From a checkpoint of a small transformer trained on Wikipedia: tied embeddings, a variant of Adam for these matrices.
Each number is 500 + 50 x the weight over the matrix's rms, rounded and kept within 0 to 999. Layers, rows and columns count from 0. Numbers have three digits each.

# layer 4 attention query, 128x128, rms 0.0698, rows 0-63, columns 0-63
489539555581650489574529493496485707511474536474459544479557517474437418519459435430500524507481512501519505558534574559534415447478531545444474517394488403460548481502410527540452553545434464
563482450478444535429519557551517351433546408561468439533476537449610543589533567566450486543546483598555500430459422419523637461537451545533439402490478432574581548437495499492460546414530512
508559443486466546480551567465446596482435480452488459492472515556532490509457524498490512458456431495538528533557466531426528565450466557563452493479551497509374461471525484502543518552515476
482521552569452472514458495508515476550487489474521552474452483580428625468528549560528522530466551539498532544408538500412461475496472465479493464432495370544548556544536522475571464496493568
491549497534577479505566537428521514592468471512507568451554501546438528476488458473515497523456496529481471508425602477547487498498491531419557522478523471599658548533506525517511496538459469
522629505473514483453515497506495516499444467503618547531532468460442502410483543422503470498436530578467492589517522408569431496500477503617446447484489495551409525484534523478502607532527451
450601564521464545504498576456469570514454451512531516508451486441498481520401458457533566515441448496476487518586489539491594506472515536553483502457466425554412401435507463580492442592513494
596540627472518469544476567523593541499465517514462535431535555453414597479592487513504528433430548501502498553367505486434418549469531471488529484543441512467380520540483504460510539463458464
459441591509571537492448480519475484501506489501531478426530496491469604575489480466473496461508531528411521551417501512534529423468610452514473517474521469530556549509558464517482440499509465
558568553545528496466531553454547480593452502566511538480574537550366579387482489487558490485385527584527473553447584530481450485550499517484559593516490424556619584546463535486587476520407443
544636542422466376564548512504514592439500492454373464460481527593493572576486513516400535450472625524476502575436502391431423500519494529481462467451440449492395536442443567453478547501409505
532382548522508575504467497540496361454595454521396414532470493493474501599528545538550488559514526551513482455449416454488544546502448419487568536478451492511547543586566445439510516427477491
487483573474442541517416505480566460431613535538522432498446537492495570583495504493484513521464512703476483531464448415530502561506446433548548487479350532456456391463514539457526502474535451
492500493415512538453567491531492455512486409495481541395525460545539545578563533517490472442524500504584543533490540556499499531475616514543455474550545484511397560485570476484491489498549488
482576566587511511513503512506526497520537571532499513411620532371466473562617531450485532472518551468483475516437499454535481478483586492466514501480462549464431501426476501520449559455463510
535472394346410482468471559511502442415570484453421459468446588565590552540538575595369465428524477545515502407342398501418548542513371519527471416568514606577437494455571476452569526467510500
513501486470400509463488469498461587454515483482486453582469522547465454515433491565454518487496436470566562496527438567434504571536432449497521475507499429553383475459509436506600499543488575
459502426448425458483520335513500573540442479464621547477571484576520522412431517463456517517450492459524557540585616545553417503481575502479465526526596458487479529541551420453490466530507567
478462487454365630444399477519429406491523445540572539458390441486593483486553531516475478506497448433515501522551455610539439507508471515513489539533554512554494480519558563472514371513477587
484541469396467494506475401559419476444496490446492412466393495505567504629508529518432502580575505512458452484483461440567558446503500431483402373446443533432336477479574477511492524466675545
510532557499555502533557555460588376522581531497377398444535508438494489546537492531455549463527489560480495403505427437399585521427393528473483507500412436593562522430421430404542507481524514
526441442408473460466545444550484441538459467514484506507518494558461638487479497509383524472541483473520498505577513520519502498527501482448479539503575383506540588498460490424528409530448584
520560528517470490595461588462538465418528556511455577523537553540503531551639461522495486476516546441553496499329537459391429491499518467425519377483434596479472483419438586442503537533490485
439554545576505562425399497436511493447473554510567528496553513502448493501479477498465500534466490417461444513541519570468512460484545501465496428476468486559509472465508540587554534409500505
556500456539564468510502568523577501552489553559496579439570532503347607440548376477562506491428515464445480555539549551557407473409480545483627597580531470471584504508514524528541494482392483
464497571640610419536628513485475538506458374525511541514473545508476442559556510446580502522531531493563511431393554428439531525492518466520462419499474413568541536495497460510475544474537513
515461553425460473525447437485452460438501528543524536470487510519424522587564499496544517554494526549480494556374473534498476549514525371423606475454451483489457513503587521510501477431462515
547404423431488539432492527539508412448557520526440436569478511498606474555430485491444481532537442519444450437597429486554626477481453548435493564486496517474548399509566455532482484455516522
496560467462408517493493383482459525511582501470589465547469477549425458449437446499445497460448502528440576657601553542507458445476491473551495512497567459517431585502514453502550484552513585
517470476531393503468528477555439469505477499511675548525538463544480496455465452416473492488501468397548448546571574526603483521480566484456513511530588551419472460500576483546513467566491523
421493549588559592496486535443503520516449570515533562517656506411397423478434469425531533542501415440543461432487581564604511505469514506509531546550512534486598543471553402512493505453402451
507524551525532547584445566479524473480516543498459563486600487497426494608546481445525483521505484542487530514417490441549424498489521517519546531565498502464527562492456444500448526524447402
503425413500441479449396481498463554448479538502571504560481542561649534420497530505487479537530461453486525536575474441552509460516434564564505485477595534518615540496555539464466443487526544
569539517448581464600497490506556478531550497500402515458475504414503601463586487536514535474506580525488448549454441475432444470517434521481517560449430424507554561575419545407497466503504524
462506579590474550512506527497506460524526562470526443529689484481488431497475467371470510500496467363384568537609571510522400394486532562493461540490568550483569495515487421489457549518469574
442520452492387503394415414523451565455541528593612531550579513482472399370486508498426512563471475364542474541502547571611373475514479472482487484530520546552406540531543509550540467484510622
463442487502576465519465530566539473503519567478433506541593585489551435427461545489527427525517518469486462457489482398553473413555451462506476497492526590433650564601447503449470523498490463
469534486570566463533567546465523583558347482521566623488626534470395482461581437481520484474517525447519494482420616524471437540446520532444498467502491523511579511455459520586491550465493430
505600544538385576418444553457508535509458503477460522527557442414457421461542547492482480423471523401585525549529464505513466541485547534552501420578483553451362508462503457516564583519442488
479460424570571471409544483470480517516453508484519502532545485495563422398414491449555431563550425417543540413633614570552597490442528531492466565491589505561566515524468499496458514586567501
445508428369490481544450406558411507481555533429438485430403497449562462636537518561404527569550474502429481474519428501501556455485468459500446440437431514437366449459593524568492590412602567
546595504487514554560458438462564556569458492493580510363489446466437589525562487475480483465474526518443533647468549540491474493434525596501499499541472436536418416450513562612500547451513460
479512563531626518562482399478552492555568488492443472498572521522471458493438510493586492556507516623445525496450453456461473496549481494569478528506449441550537654595426403429509521474479492
440492496478392509481446413530418562409576551434481464480403469501590453573523561539423562515595494448478499507532398438383569439525448468522412451448453514429347436422522462475495533498552608
512598489485475485480552476487510589505480491471476500570561445582473494485518499480458443427489583513511560629495497490462393484486551467546491453473527425486434598504472515481461521523509493
511498581535524490527419475503523613494460566426431483496586500423495536505565503488441463467486566512468514595498504493419437491484547536451521523469420507338375486505406512502523524484504500
467643553495431562468456441413455552575542549574652496398617504478363668419462517422451540527453537493487510668570632544670369481416632550501585499524548426512422514511578470519595509509504585
606502527542522480465498615472636482566470504571456575491608518493412565395540455446510467476385526494526456555435575550509420527510487552467579598537568488541654515562458524519527495528429390
535420476511423596451435470487498447459529489536516454558497516467587410556517459526482439520541485455547550464565431589502505529488429542516534532530574533518513418464510443577535482437505492
505466513495468518464538484512483415586558446478444463516522514519541468420533551590537498487516495535566585414464429403521471574499440466597524499572476483522599590517440399375556521487473586
486520482559572390611461472477459639444423520457566510474403502618515490461470489536602486574520461395415498579523551507468537444510485512522493537497573531525585549482546643574428449541472513
496498478460465565417507541494520519509475461499549498553565435499501451390461446452406504493520422479552524443611508633532416549443506596542480602560597528525349502524448451419504465635470616
555494472350448482507457514556515393472522430525423481484375531491595569523536597589544479475533597652547445496413393371504562576555465431528524453469443575502406490550570588484537500503533469
512531527521536471548496510473546444477495543502542569468551537431467531516576462521500514527531487439464478457366557449516496471495486521453532449604474613460617457448491537484491542469504467
479474563529436538500551477518459518427531477466470423583434508490544435567413568513468507475573455474520489426533437476454618517489498421518437428445480480474344485489519351481498476544571561
588541554561550524462585591473563504551466476544531469537594554557336548387460471411576440464425504539524509550459566533520497576527564507536562559497581470566644600569418477476544465540469410
490592563460494509507456487474533567533423537469542484394574499437430474460545487477462470487451562440479528568518554558526456508453584533570483445551450532471340417461537379621514506518500451
448485451454400537457500421553428509492508453519507454534478499453566434492495509547434528492547498441528498500597459513555500434496527492496494454494533539508473439477549489533511462423568623
524559496487540412556454541500546535475406541477484580497486481490526629470558473540512498486484524550443425498418512458552450458527511526481569545451505592442529496549497559508473478476437408
500420489495408513499466453513430529509495475501511402576416452491628506479454449549409564480527439473504533481604436543490548517507450535501535564527572468554516510468554454459496445563526583
559466528449379533474473526570522454427612451494456419513564561461663505559631545519386501477535470578543507482405393465485490531511468525495484363555549487517447469454519475506516555464544509
485586509507542458566491563451503513494473506517447557428515511431461528558613463533459476487476563492510470513352510511461503533452505463427521466520453589471415440425491548540555558486480416
512579567491524521483500513509499474534535509527483532398546480516443512590557559521562487468472593560494500574313513393490465529535525402553453363494410497488429516505558489480527579463514442
506529494477511489462531486530456520524526463517505574474439443496428569408460549576564553526460545519485528558551498511536414531537463488515468501415508421596537575594494589508492461528517546
# layer 4 attention key, 128x128, rms 0.077, rows 0-63, columns 0-63
571511514444489442503475531441531462606591529467497447496482477445572518498555490498513506535508511584514513495465392460460503533517534568491579488563551491490500407406418557510447485523445518
496464487602441494516521518507551569519484517606465509505553529569436505520468443504415478386375521436518547395498481559397456388511436465443479466548457529512492491459482497479660517484438557
525538389490455467485526495452531534483549515523492461615508508510491494466455516486511445550557546472490472583496460451524490533616487523511465532549472423496512511495535483454425503456528429
422447455480499539468544467563439525552445456461554550416399524465591447551508556533605509540559404482507460473515534597651574445434542555532557610440548571481536545515504477552491442520534480
409503514437492510532473466409388449584487556434538547332457407516550533554458492511496506574531410562457496491510526561474567425367523530518574544465565511511549521490502534484601483617491560
541512465504522392477497514506449530489534526460474508472380465493568453558557507522501478475537388501555521489497450583409531456519552593541510498490518544439620522448470503506483503510455513
413480402444500428495434404468490544521591561456512521415461437513508555522476552507447497613603491561477456560506525493576519502449545517514553450511536400476490539542540488486458535484577540
490541499494544501480508481387446505604484515471551587344434475519527441484512464502599444530469456516479494466496443555492552400470523564496581557505540490553547459446471526595590447561445576
433566483451480535527482440486460403513504478428508520310448476497511509588507528500512546595506449486530504496509535573549463535446492499476550485433525477516512512555501511480582528507547562
437481493495488530526516442397392512622453507448534563353419431518577460453480477496505500510513400524519491481516508570496567412381579588517606553444588566522557531462483529517564484620447560
544514427470485423493441542363481549585581526533536526389443504520557452439538462471573435530449443509517467413465419573380508459476502518489560558495530542534542440471461517547523474522439558
541496551600475533449514503515571541518472512553485589461496533507498411483495489527530563317393594456517526429509490546458475453530497443518440553425482569546544530451427525533562526505431547
467560546471532504452523426460538492493473537445561599409438438597392524454506475490500529468468470470499516444563504539406515458424521443523514471515560454521513600495526495494553464554483518
522545414495438507511537536502437582407463486544467531546456527512607490583473541534502505406522509459543550505459498564570469492596479484474511503421523509510565492494484464478566505469532470
439543533485479506535562492360435454551497498451557510383476406603508523554515452454546478569490501523484502451467469553451495454419553526484599507517504468531525510533464522481588464501509527
513528502583499501494467530419546584546461473619537538477536541531435524509454471469573474433416505430476530428536505516372504392512445487484494579490491501496540508421465459529623466534465535
543462469557519516488469483488563618499523480529485517583514534533484541513466558508517452485523548464526518506546483449518530510566478501560488521570528527474442471451527501488413478425527482
443429507495513489535395517574408474356491512437488444553483528414552524507517575523515499518614448516532480528493539498553512531546466553536459461421512522487490545539533481464367496450556464
510442438533447487462473480658605544412469477517494475618557572491502557528440573499514526475547465475502507564507520480566469579570505435494457484412473537445553553555514426524470533395596489
503476474556499480532429540597574548373500477529447461640508517434448512544536490542458570416464572465503523539526542478520449618614471406504438473543414489454477477575513435505376509395548442
479537502548465454553491452409467513543479553497588549305470437546417545500461380531504551500449485476486501433509525518486496414419504464536537578541533475562507471475533530493588553502476556
531442495572433525468396520595554505402518464500524480615571586426541454512480464498531511515484506450568513484472497523513503500603468478520438489507436578549504481527488463519438529417535476
528548541481591501515550514364472560622491456566528527323455468530518539528515443485571415468462496522509506446505414503468506453421519517433581593546553492507496442472464517566616471499404553
465491509529507485558520438450428441552496489431496486432485402554462549578541560528505533580545489568500469494549487509595448569469530503550539503526540488467505551506492472503510508483610516
423520527472507512488455450377364428561468524409555540308456413527520504478507510470531550579515445567524490518504507518499546426320553562511588530507565490598529546520503504493615491560495565
453489500448501506582523534421384517575502559506500531305481463503578500567509479480477468468499484515458499486477528541555528469431538549513565582535539523511467473485499481470534460516504477
378505493486529533504436499469432482550517550401500537294410404488500598523495501534560466476488514514510512476551495594537474449409577506540530581485544566527552569537498528534524495585502532
488500517545478497485455483602598462420540490522496478587565475457381528486524494492402568529479587505543497523560526410499451584558434396497456390551470502521455525522566478463451553441540459
454470482419492482503409500575441501445540454428528467519436481465536570476488548514499549591631474497518478522525554492525521581507454533549445497475527532484482532578554456455399517471544462
462479560526518526508477503513446456395511502471449488559550527441546535508526574523553467510557536556522486514483478463580492563593522524479519427497452456528454548548533486496395519429566406
407526546439501509551515422421479463563534548428521500362480464487510537550552488549514574625580528578474527543503481455551512510429558545499540481447571408528462519482468538455503498565557525
509506503464506505477496477433479497569499500473516525367481490537540522466501469523554492538486487548497504437502436596430512413430539528473563517466555461518572479481466529512609490536491567
577485519558480477467522537648614486429445406562455440671620608478475449490504548481479487447504499469514526519488511464455505540635510452519366474508407531443409480510496482481448483468518467
540512513497502469456514510511506497573457514513567550449486508439509370476535437523554513427438447488545481469477467571451548468462552508515522587460514541532531461398491537576534518529390564
589500554493472477601541503532536427500539446459492453569472456550544532479498552522519504560519467579500514494491471443522525586556457502448438425586518478505439442529521540464471491424539400
488433495534513481504449576641585471482467431482484378701506574480566487504561566513540519358558490536512515499524385474523489520716500570528422502503417556433532503458486530532399492398536472
608459567494526490498521535568574460524449430571487500605585540483457375456551441521525460387403500527521548439523452502348519531578473553483447470484466496475476456403436555578532471523459474
427538507442503517542520533443359454609501530448504422375406435521493529562513478463538432578535443525508449519494453482537499566431563550506613556514535494511556480506483512521570500546506548
555466368542484478529582501436572626503525511498493506510493504581561504491508500473507437518519525512522512437472398514452503487567486517483517498564502444444523482458454526504536464488480480
536502501515476520522527500632532517421525451549493431692601548435507502531489551499408538427534569458480522535468495448573510583671459489533450443501446462440444430508460460444378504421531416
512484469518501474499462547611582489386520457499505451637532522489430610483547514544464477531498585480525481525532540422585395607560488441472420447550446489449473481563542440507392506437587453
371575423455454461520500485411339484502554533382516488338382426539495564551463547474472505633587408513467431529489560535577490528400550509514579537462540504518595553570565443455522547523539576
495511516479532469550509509514462513563475479515511565431460518487543444438544436532525577457497415465533504493482526570481528473447490516563503588375562581505576494447540543567539504574470555
553459478523521458498485536609607505391487422545507451664552570459441549523538497487485489448486583478491435502476487482557446576626497447452383453555428481453430460567540460531380515394551424
550469433472492483483520592471434556534518475488507483505411537459576509493527526516517406478540449520555494480445440508434514536532432538524461554486511591463532468491488537513456480523439466
516579536425486511466578503445520445562468420494505522489436464570494453487515465458597454502465511498502456454488430471450492531533502531487528509579501492531511437521468563501553474533423533
383481458523478462499501475452371439458456546354556462376414459430539579531495553515479578589691420533527443498477547535594559528414481523513486485453502488487543548573553476461449493473592525
491526557469500524525558467404417477632472572479541548343437446530530461493492468475540473546499430524464529458516473542485561416395532556491594539480568522574569531436472531510633428563412611
478488471560475472526547562548578501444450441544462422630534552546406550504454559458450484486482545497493500515551541411515454546499452428476460429510443497458455524531521511491477541428549477
576461474555523485478535524606563621475447499623534536603529594512574456501497440485553464387502498454518550449483501519427519452534446497504425563438478550480479424411494577525539446502457450
436497518409511501515455493561420490526449444510478464472502523379492514471524534515405511543568495555490469604474574496599543565463530496488440528478548468504478528590524492490406488533554499
585471481558499464473463479554579549410501457537509447643516615405515508461510518501553473432550518404524535556455433400504523510660452510528407470508454439503489441452537517489364523378521416
584508476529531530394567508498533593470461477591469596548536554525467373455477463533496467402404527390517521404530489585423530450526485449473531520438501515519494542456463518584568459591411538
470554568459501491537532502404452470595495510503534503379489401584476569521524453482533512549476454531431526436535512533440494444400516505469578548577532467527513466508486472482603467542485527
572472503539484455522489512563637549430535457577435496657538575479502478519533498494447520401471577454511550482484494432498470551677459473530430469562412478440402450534508522483388536384530409
503529516456444517555537428338411522622478532480467572350436444486543482508432481472525500523505427539470515456516471550476548381405482571510556547461574521564555542464442553500601484580415578
419504470482494443548484503439442524466557473425484503380421482544509586544516539516556502619572477563501466525526442530562495532524499536496568458476567449459559514502482515453513480485560532
549508490553492503516497518630579452397545502477514435659558542517459529519508539476444510475508523486507474478508496441475449588581429448525383463549459501459432503535533466504399531433548422
462525580474510544460521489432431443612527496487543525406508484451505468484548503476585478545475471505463486506487510586407533435426512539458564521478487478527503517494487501508542463575466567
536501502518482504486474475602609473400491454509496469670600621499428505490459510462482542499492520459518467547511571407506471518575462447493391430521416540478407477519556473455460517433545474
607486504606448478477501534476560502525490499595479481472507524574478484538474491521527454370384473441526500398508406519376484393548453485470502487529433523484509466438453566518605493473478524
432568503443525555494507496362382489572496559477554555369410436555487586508472461523558495601486439489481500449515493573509531435388533548470609514504567472547564511522492471484537501531501596
491513468446535490517544474437491584583489531478493555340362450559543492557519473534533465475498491493485543385484409597518526429438543533488609576442548493484545514473440509504619440574433559
589410459522518485392529527691560513460431537504480443645465583405556385454568540552471531489540489473578507520459455527538555526583517536554456518419461547450490504409492526589410486519496483
# layer 4 attention value, 128x128, rms 0.113, rows 0-42, columns 0-63
474480475470560564452551495501505487527400515471427435506528493491501486437519579504508508515515548480545583571480493511540443514496541530526511615421531508502568523558422494500499530585464478
507515513444453497529504493506500455481404468507576471502475518534493516529474479473483498481517481481448504423537483579452585508510506509457463444533446551542479518480488572518526500443521484
536539447456535386541435504479536494519444500485481516459477489500475499560576541512480409503498509452515429518477412493487534498515580570488452472522486556447489551514466460453498531521533489
476446563591539585457529494540491430500484505497558581514556496591506501505459543452524632520491502582529483455459507522530485605455444457495508520477411520541501543439522531584518540463479512
479517445426475455457506441478475527476579503497457376514496495499513489514560500535494457500516478502451460521557517474550506505541546469540477521541472473457539499544447490440490455525492467
494521580491496509471460542501501532500486428480514465482467541509446423498487523473521501524517468554477519457508485545478492465496520542463449481502478529519513553498518569569507470513472493
530492513573573498488460537511502513509606487514491499537517463452446437479518461533510555534507520590518506520531517460488449548503437512518504507493491482511481494481564480466537483542500485
546473519482467494537498552507484475513557483467459426488519445455525466495572460513500397492534497488476472480527445516504488547528520568475509439501499515556469422549456453428518481497490506
480427476594472580537517416495472514490579489536431515493575487528518555529533522484533529488466477462445476481478488480619485514478476508455465527555489595488522521558469400483501452440508479
478500396483533531459510443524497536477460528512397545515523492509519515531501501464530474505481550518520529577482581474562420477513510402583474558476523557441526548536458477509474505564504453
538507562524495524488491487516488538475589503519563539493455460458521482466508530541516488500501431469492452445611504486523540481489466576477511482538520537509461399483509542462545491433501550
495541538470529462522500531511520523530559501534539472486483476488459477484520480556482505516492515533530433493436500540443543502506494543541574507514514459499509452412536474482507500515513516
495493547592484456527455465508480439529490493540654601528571519482533582459483449483446547503483538577516520522497516500447546501458505449529506497559491538557444499455562461511461473462496476
500468518574467529460530523540440426493524485516489505516612494475512504461454549465470483505498483499502528505507551480549451510455446461520507538473512552510500491465463483528529498491471521
524541471486476435551462603537504505463587538524514504525460451498493488525487412500471414520498505552538398462511527483411485564516488466502553506503464505500456442434541543482506537483497505
515558463430559438558455519509529536497417498485429557480464525477463571569527497479517429498482512539473464464460436510440528515541537485433482483477467502438493478528490530471513551513546502
500502460423463538501549500499488517508417481493528517457459492521514552559477519490502505498497530470467527547433495488512461521501526467475495508425479476444553543489444484515484574545523505
558521445489511448596507499513526496508537500478472562515475477519499464512522386510473478490485522551521385456490523516476502541512465458493507444510409449490406404468575561497524548443512526
487497481461527461543422509497468423508424512489471460486524556533578529545510508464523473489480518537480493523393457526553532502556503459452492549521542540492513512490461519511466472450478485
507491534540579546510457588466513475505502441482465489500528546516423495543468539495574550469491516576487553450481440548503446541530461476400492551486467418509545512494521542569512490470503541
520483584507503571521511565545464475499433423516560514515518465482499551483449492478537446505481475578465551415526530535477516524472489447462493513501462598551492466465510495546509481453519431
511406425507550630479552462509484524507603502484439569534502443497534493481521472505511431468506473522528581519607570493576448490459445468495478469475540552508455474632484450467496447469498484
493509493567503403419483503503524504482561543503462570500508467499455469476557513518480467527500538461567490451577515492443513521487512483509491543508479472491518543493506498485507604515503469
510533539527477520450473500521484530449560473516513507476528523448497544513439500457497487506472455571461449449538546429571545498515464407504511505560477459423511452447506502547483484478502502
506509455452603555472506489486534588498511511491360460455405555484450460557507508536539513492504462513512490480523475469535472491531485474469463512436482440407521495538519568509510499470502526
509472495539507510514506494500483476470640539513533529565509450544512510485497415512520546486488528612491443496564539466497504542493451424532508464541448485540450403487601520488469502451496472
506461569554563572440475503500515524533522469460554531501483533502413481458492514537542576511507488482529630470576458522462462437471482592436482467466551470544495474533554556507545485543469544
536524511507487419498474519534523489491516514493545497481425517500470469476508481535470422513515466470531458448572485544411525504530514567466512398508505487554445474491527562476524523445512521
480411478545515596518527484490497491509647527499497483495488447537532465498583473545507529493517481493491534440552475531546457517465434491456515513519521470564445491554503465501488425415440509
489506474495394541523543429493441450481622558499510442517503508560558516516489471522544490489509510520457448493485539525548504498518498458505530450549463463493497409454454573506481510402494491
478496587535530560389516469488490489515468466503532450505577545534447481427450588485531650516505477528495562508520475515533484480481500536500484529515491408525587521464483559549509521564468539
517525543509496464522490477492486509491492526480521516551518517513474456469503510489459507504501464488500514502487500500476532508500484500530464472505483510503478504517474483491525522533478512
476539465422579462443486535496531554490540529507482464467467482464424478533517472540490468488518572510520499586470536499484455495539513472527555609502540474446511488480533510519475490554495502
473516556495447415497468568502481522494414454479585496471485525492454485546445532482431476521497442372498519436525476541459560452508505579432495479494540598523465591487506477525538496522534516
516414459495477563657547541523511513506592544493519589504483464503512533544552427538457476472487539483532539457470483493440475506478459542436532557470481568501445434559534488465509510470500540
538496551450522470509456591526480473500475409511556487468532508396507495512437531479449417476515452581470572454505460480513489514514452553405476565469467503469488477485508454471534461521513502
503419512527543627474507511504496500522536510479427459514542477481497499498495506502566500476487488553515554489558521477561443582489437479453486523473511538543492481554524498528507456462495469
506551474516502400537450484494488486474446525529467560498488508498520498547464443482489500481469527550500379482481514514500546512533515412521485482511440461438466444474526570562498572447539492
511500477519526536476474482480509568487641518500494493514561491431459518480532505486496530481494499543476490553518501423509436450497520480523502519533560464412527498491518412439467479586486501
459570525519482452463496505493494522482469465514482502493521524520508529484454508468512541512484512533466502500431550510456488532486487371550521548509471442514554568417507474544493549514527473
509509499561529450408478516522521506504441535514527619498493476549497470445477479434472469535528463494567487505550586493437511518469533443586502479520499464517475521461546481494494533549486506
529507550489549515506488506502511488502477494505539433510482425462514481440555550572533447525506519510556503491494485505498524567500502557512518553499523515561506454528479462427494448496514467
496553459494518367525455507517530503510496560506457579493528504454440390542500445542437475500491550483556442523488569501452494495514470463565502497507494499450439504459557505479511556546532494
# layer 4 attention output (transposed), 128x128, rms 0.102, rows 0-42, columns 0-63
477525530449538542439462409548465482527562469525464446523502501516569479575462525482428556425527534517422518543527553471428527532502579497486539470550475513540455466452441474519475412499575522
490436516581482428598487507407518465512491510484489577526438532548456515497552521515542465589540525635547430506491501450451480520498483470522548542430486457493603575439397462476504550484469466
506454492555561474523542544467552470498451528494458559463503457473521527482506407467511461550510490480504423490437557454516387594542451536480516553556493511551606497444489560462550493555484427
390543506402400455465462445495430565546526471480509430564534596530550477561504562471410548461499519544595508540552488474423542509535540395476511383575483516536392561537472430558498520397546566
535461441530562632472517503528534454479473579503507536485528479435446549469527429512558488591480503538463522460493496569519516548444441576577493530491503485403598472482510541395484558555553463
491502598486496467492558485485454491498531538535502504499549539547532516498575431477516519587519481576514475524502453454443513498500497529460556499468464481492514465446471431507492588491472519
500524533420478487374543473546446508527542473472523437442570544483495519488548412506482571370517487427517494469531502549546508530497478513520490451557452494486517475499599499516513474574587499
532462557562528488487498533570479473494525524527474489517410456488435520547501420546583515438525431537477472498478482572502442589446510454582470472481481401474542503469487470488577444598531494
459562509512527468513544471502489575545432535441449449546439494487568397530372459557450431508409490552547485524480491483408472543544504462609504456581591439548504535474504517437585546508588464
473560434404535624504495455473532486566456545477466499509562479463606494428454518440417494482469469481428514486505570486517510455532523626492514521563538602501569498515503554461472553481524523
555432575532483512494535544533491548465471462496501521481402500487351479522495504533558475542477531598574525470481424515562433486495497421498501451429510412493423509530552539531504443515467498
500472460504456522443481569508524492464516473507552524457550491494418512486544487466567538535543515402514573500527483579583496508463443538449424512488522509493500493567561478487484456519456461
521522507495429437453475492445544578490529476482513488550442487474481392506448551439473449433459517498560498503445503461509545509546530446495468431592518475478504587545507496535508529447505461
476563526429484523504470490572518562532487489536467449590415490502469435549432560532413506462441509603553510522485434462536478487519558435541452416489496448500439515524473439515471472485539537
507474457494439520506457584456516438512476498503570525477554451457368539421565489467565532429556484452498512468528490579632449534458451503461466512471484551504570507502561477520498488514446456
492470479525521495552520571420530446480419519486476561447542485544460552425502476440552481572557513501470451525502564475527390542501432550456530582510498571555551476453508547504515525509387429
443480456521556496573451490446524457485524535496495476482510519523564467545496530483441517572514494496477473573503564497480487483518494521451521572544490548551500461521460488486463483459451509
486467433542427433551500584445499492483466471469563568455540523506472618404591485508523486453498440408523456439552487575575460493499441495497486549465512541517525532529552568536526507517431488
502538396495493537518520516438546452539467524530500544563546504496503498456471519459537438507537546470476523513512523512502462537494465542489477486533533517512536511431488463425538532525497442
455602525481456470487556505444444476503456493558512496497566527572532523427509490474520464486520499469457492500568476514441462561509470541528527482479464537531478482403511464458558550521498485
474552560456413450494517538401495495518482478523475499571420488531435419485448554433495471492500501630491503548553470527486458531527549472517519455486535466547547539405457425478534508488439444
540567532492505539508550456512416531513478495447460475510381487471569519517399465575448459377457426584407429420516541558425511453522566520648545529548538489478512508484502561484577515503579588
489501547459488528430510502565505555475501500542556475526505460508477494498531404462450527526467439479540480488494508456511439546536472510493494474538447550513478497524508440543492485465513564
507559473419498549474535603464525518478413540531515499502511485479388496405434484497469458592473501545538508513510418538593464529480431542559433488520538491465487469511565531448481587483484478
483506470474533553532585536486465450491416525489487560423586548528510640422523433534523474584532511524457463471545510526561456476483427588539554563463519540494517417443566577458517516551468503
523537427476401491481506541451514547513501491471543475526542532422483554426539471489517481383453448432493507389522480595524551458496487491541475488538506515455522539536552541535518541492493503
556539652519462450459564394507405543486574424494464460454483562554554504510543490531530536430534532548470487490513525442395539455491546475476593474447437498491437474463509491554489502523522536
555413538521456459553517574487494458463495495488511559487447496511423578508592458517565492530550497533546443440489493496533444472478447438471516537421443484473519492478500492548519461531416558
468568528548453472525532453505395543528523512481507479523450507497549515550470456595538464427464451554482476459496500561430515522502515464653553453506508440437506534503531479444613485532615546
498482376542459552620459541476554535491458535542511536556481531458465535448536550532527441552444465512541530407475424565523535417491460462535470528418510451435512534581484498503467508501470517
500525584462473526431482426554457548463569478564481452515546578510544461527516566478477558538470552521533571521522426456396645473494540472457518415485450482462334482525478464532423541435522547
532462521524500476506519477552542516502514474493486517559522537471532484489527519508498482479462507519515481498508484468466515505561513490498491471501479492491528514471473506522487506503505461
486528431478519606451495536507509432512496497556576520422561462483464517426524461454541528453560484380406537487538533565596483536430446616494462586488510550507536461496556494451473461561508480
509501576539562415530517474502523489536483499492459499515420468561467430539487455575467508579544538618555443603436483347481420561505489466519501511457519451555557497421437431487513513509511474
509530470618478453537498487504514513519510415422597444475487489562456502511518500552549499342509450418426481505517578501510410473447496498500485559481537567581495511575512482562533463524505470
562496565499519538410567585537499407432445478546503507461458481553312495497450530519498498512563521594457487551553469530587402616436482521539462463526511477512453418433476472492491481560480486
448591543439471470467549453466416493561485495477465469513452511506564509518431459539470472397503500562440462488543523566426466544525542496606555464528490463512530514395508505455585487550599505
481481387491481488554503588442563501501412490493535563487580529489466559385527515441479466532494509424543476469515486487590480470523416521451470546499511559517524525506538566532480533472417485
541557526458562555409544484556499541463488543473448429418530435416530462481424421524531503473436489412479532487452480532545505533502485564507453490598501503444469411556604608461508534534564440
434518481399444532485420529479545525485518559557498481546571478507469425476495540400476546639503509514554559590502459501548547529521492511481452417555490536474491504540519440473459533438431499
517480564442482509469436488559413537461546520502507508537488452465498517525505492469448556492511441533552466494488511472508552498502551465481485441539456536483447531559524491546474560391489610
468410559457491463401508512531467408499573498499521486536451463462498462615509501454545524429503508452477532470554500634449502528531531488467509456505482458493488501469530455515541373537534506
484500424482535522481498553537563511537482466519552534456560496495461551392561435484466526453520465387502448487488518482642448529485429562488435533472503551527568524534567520532489476548511519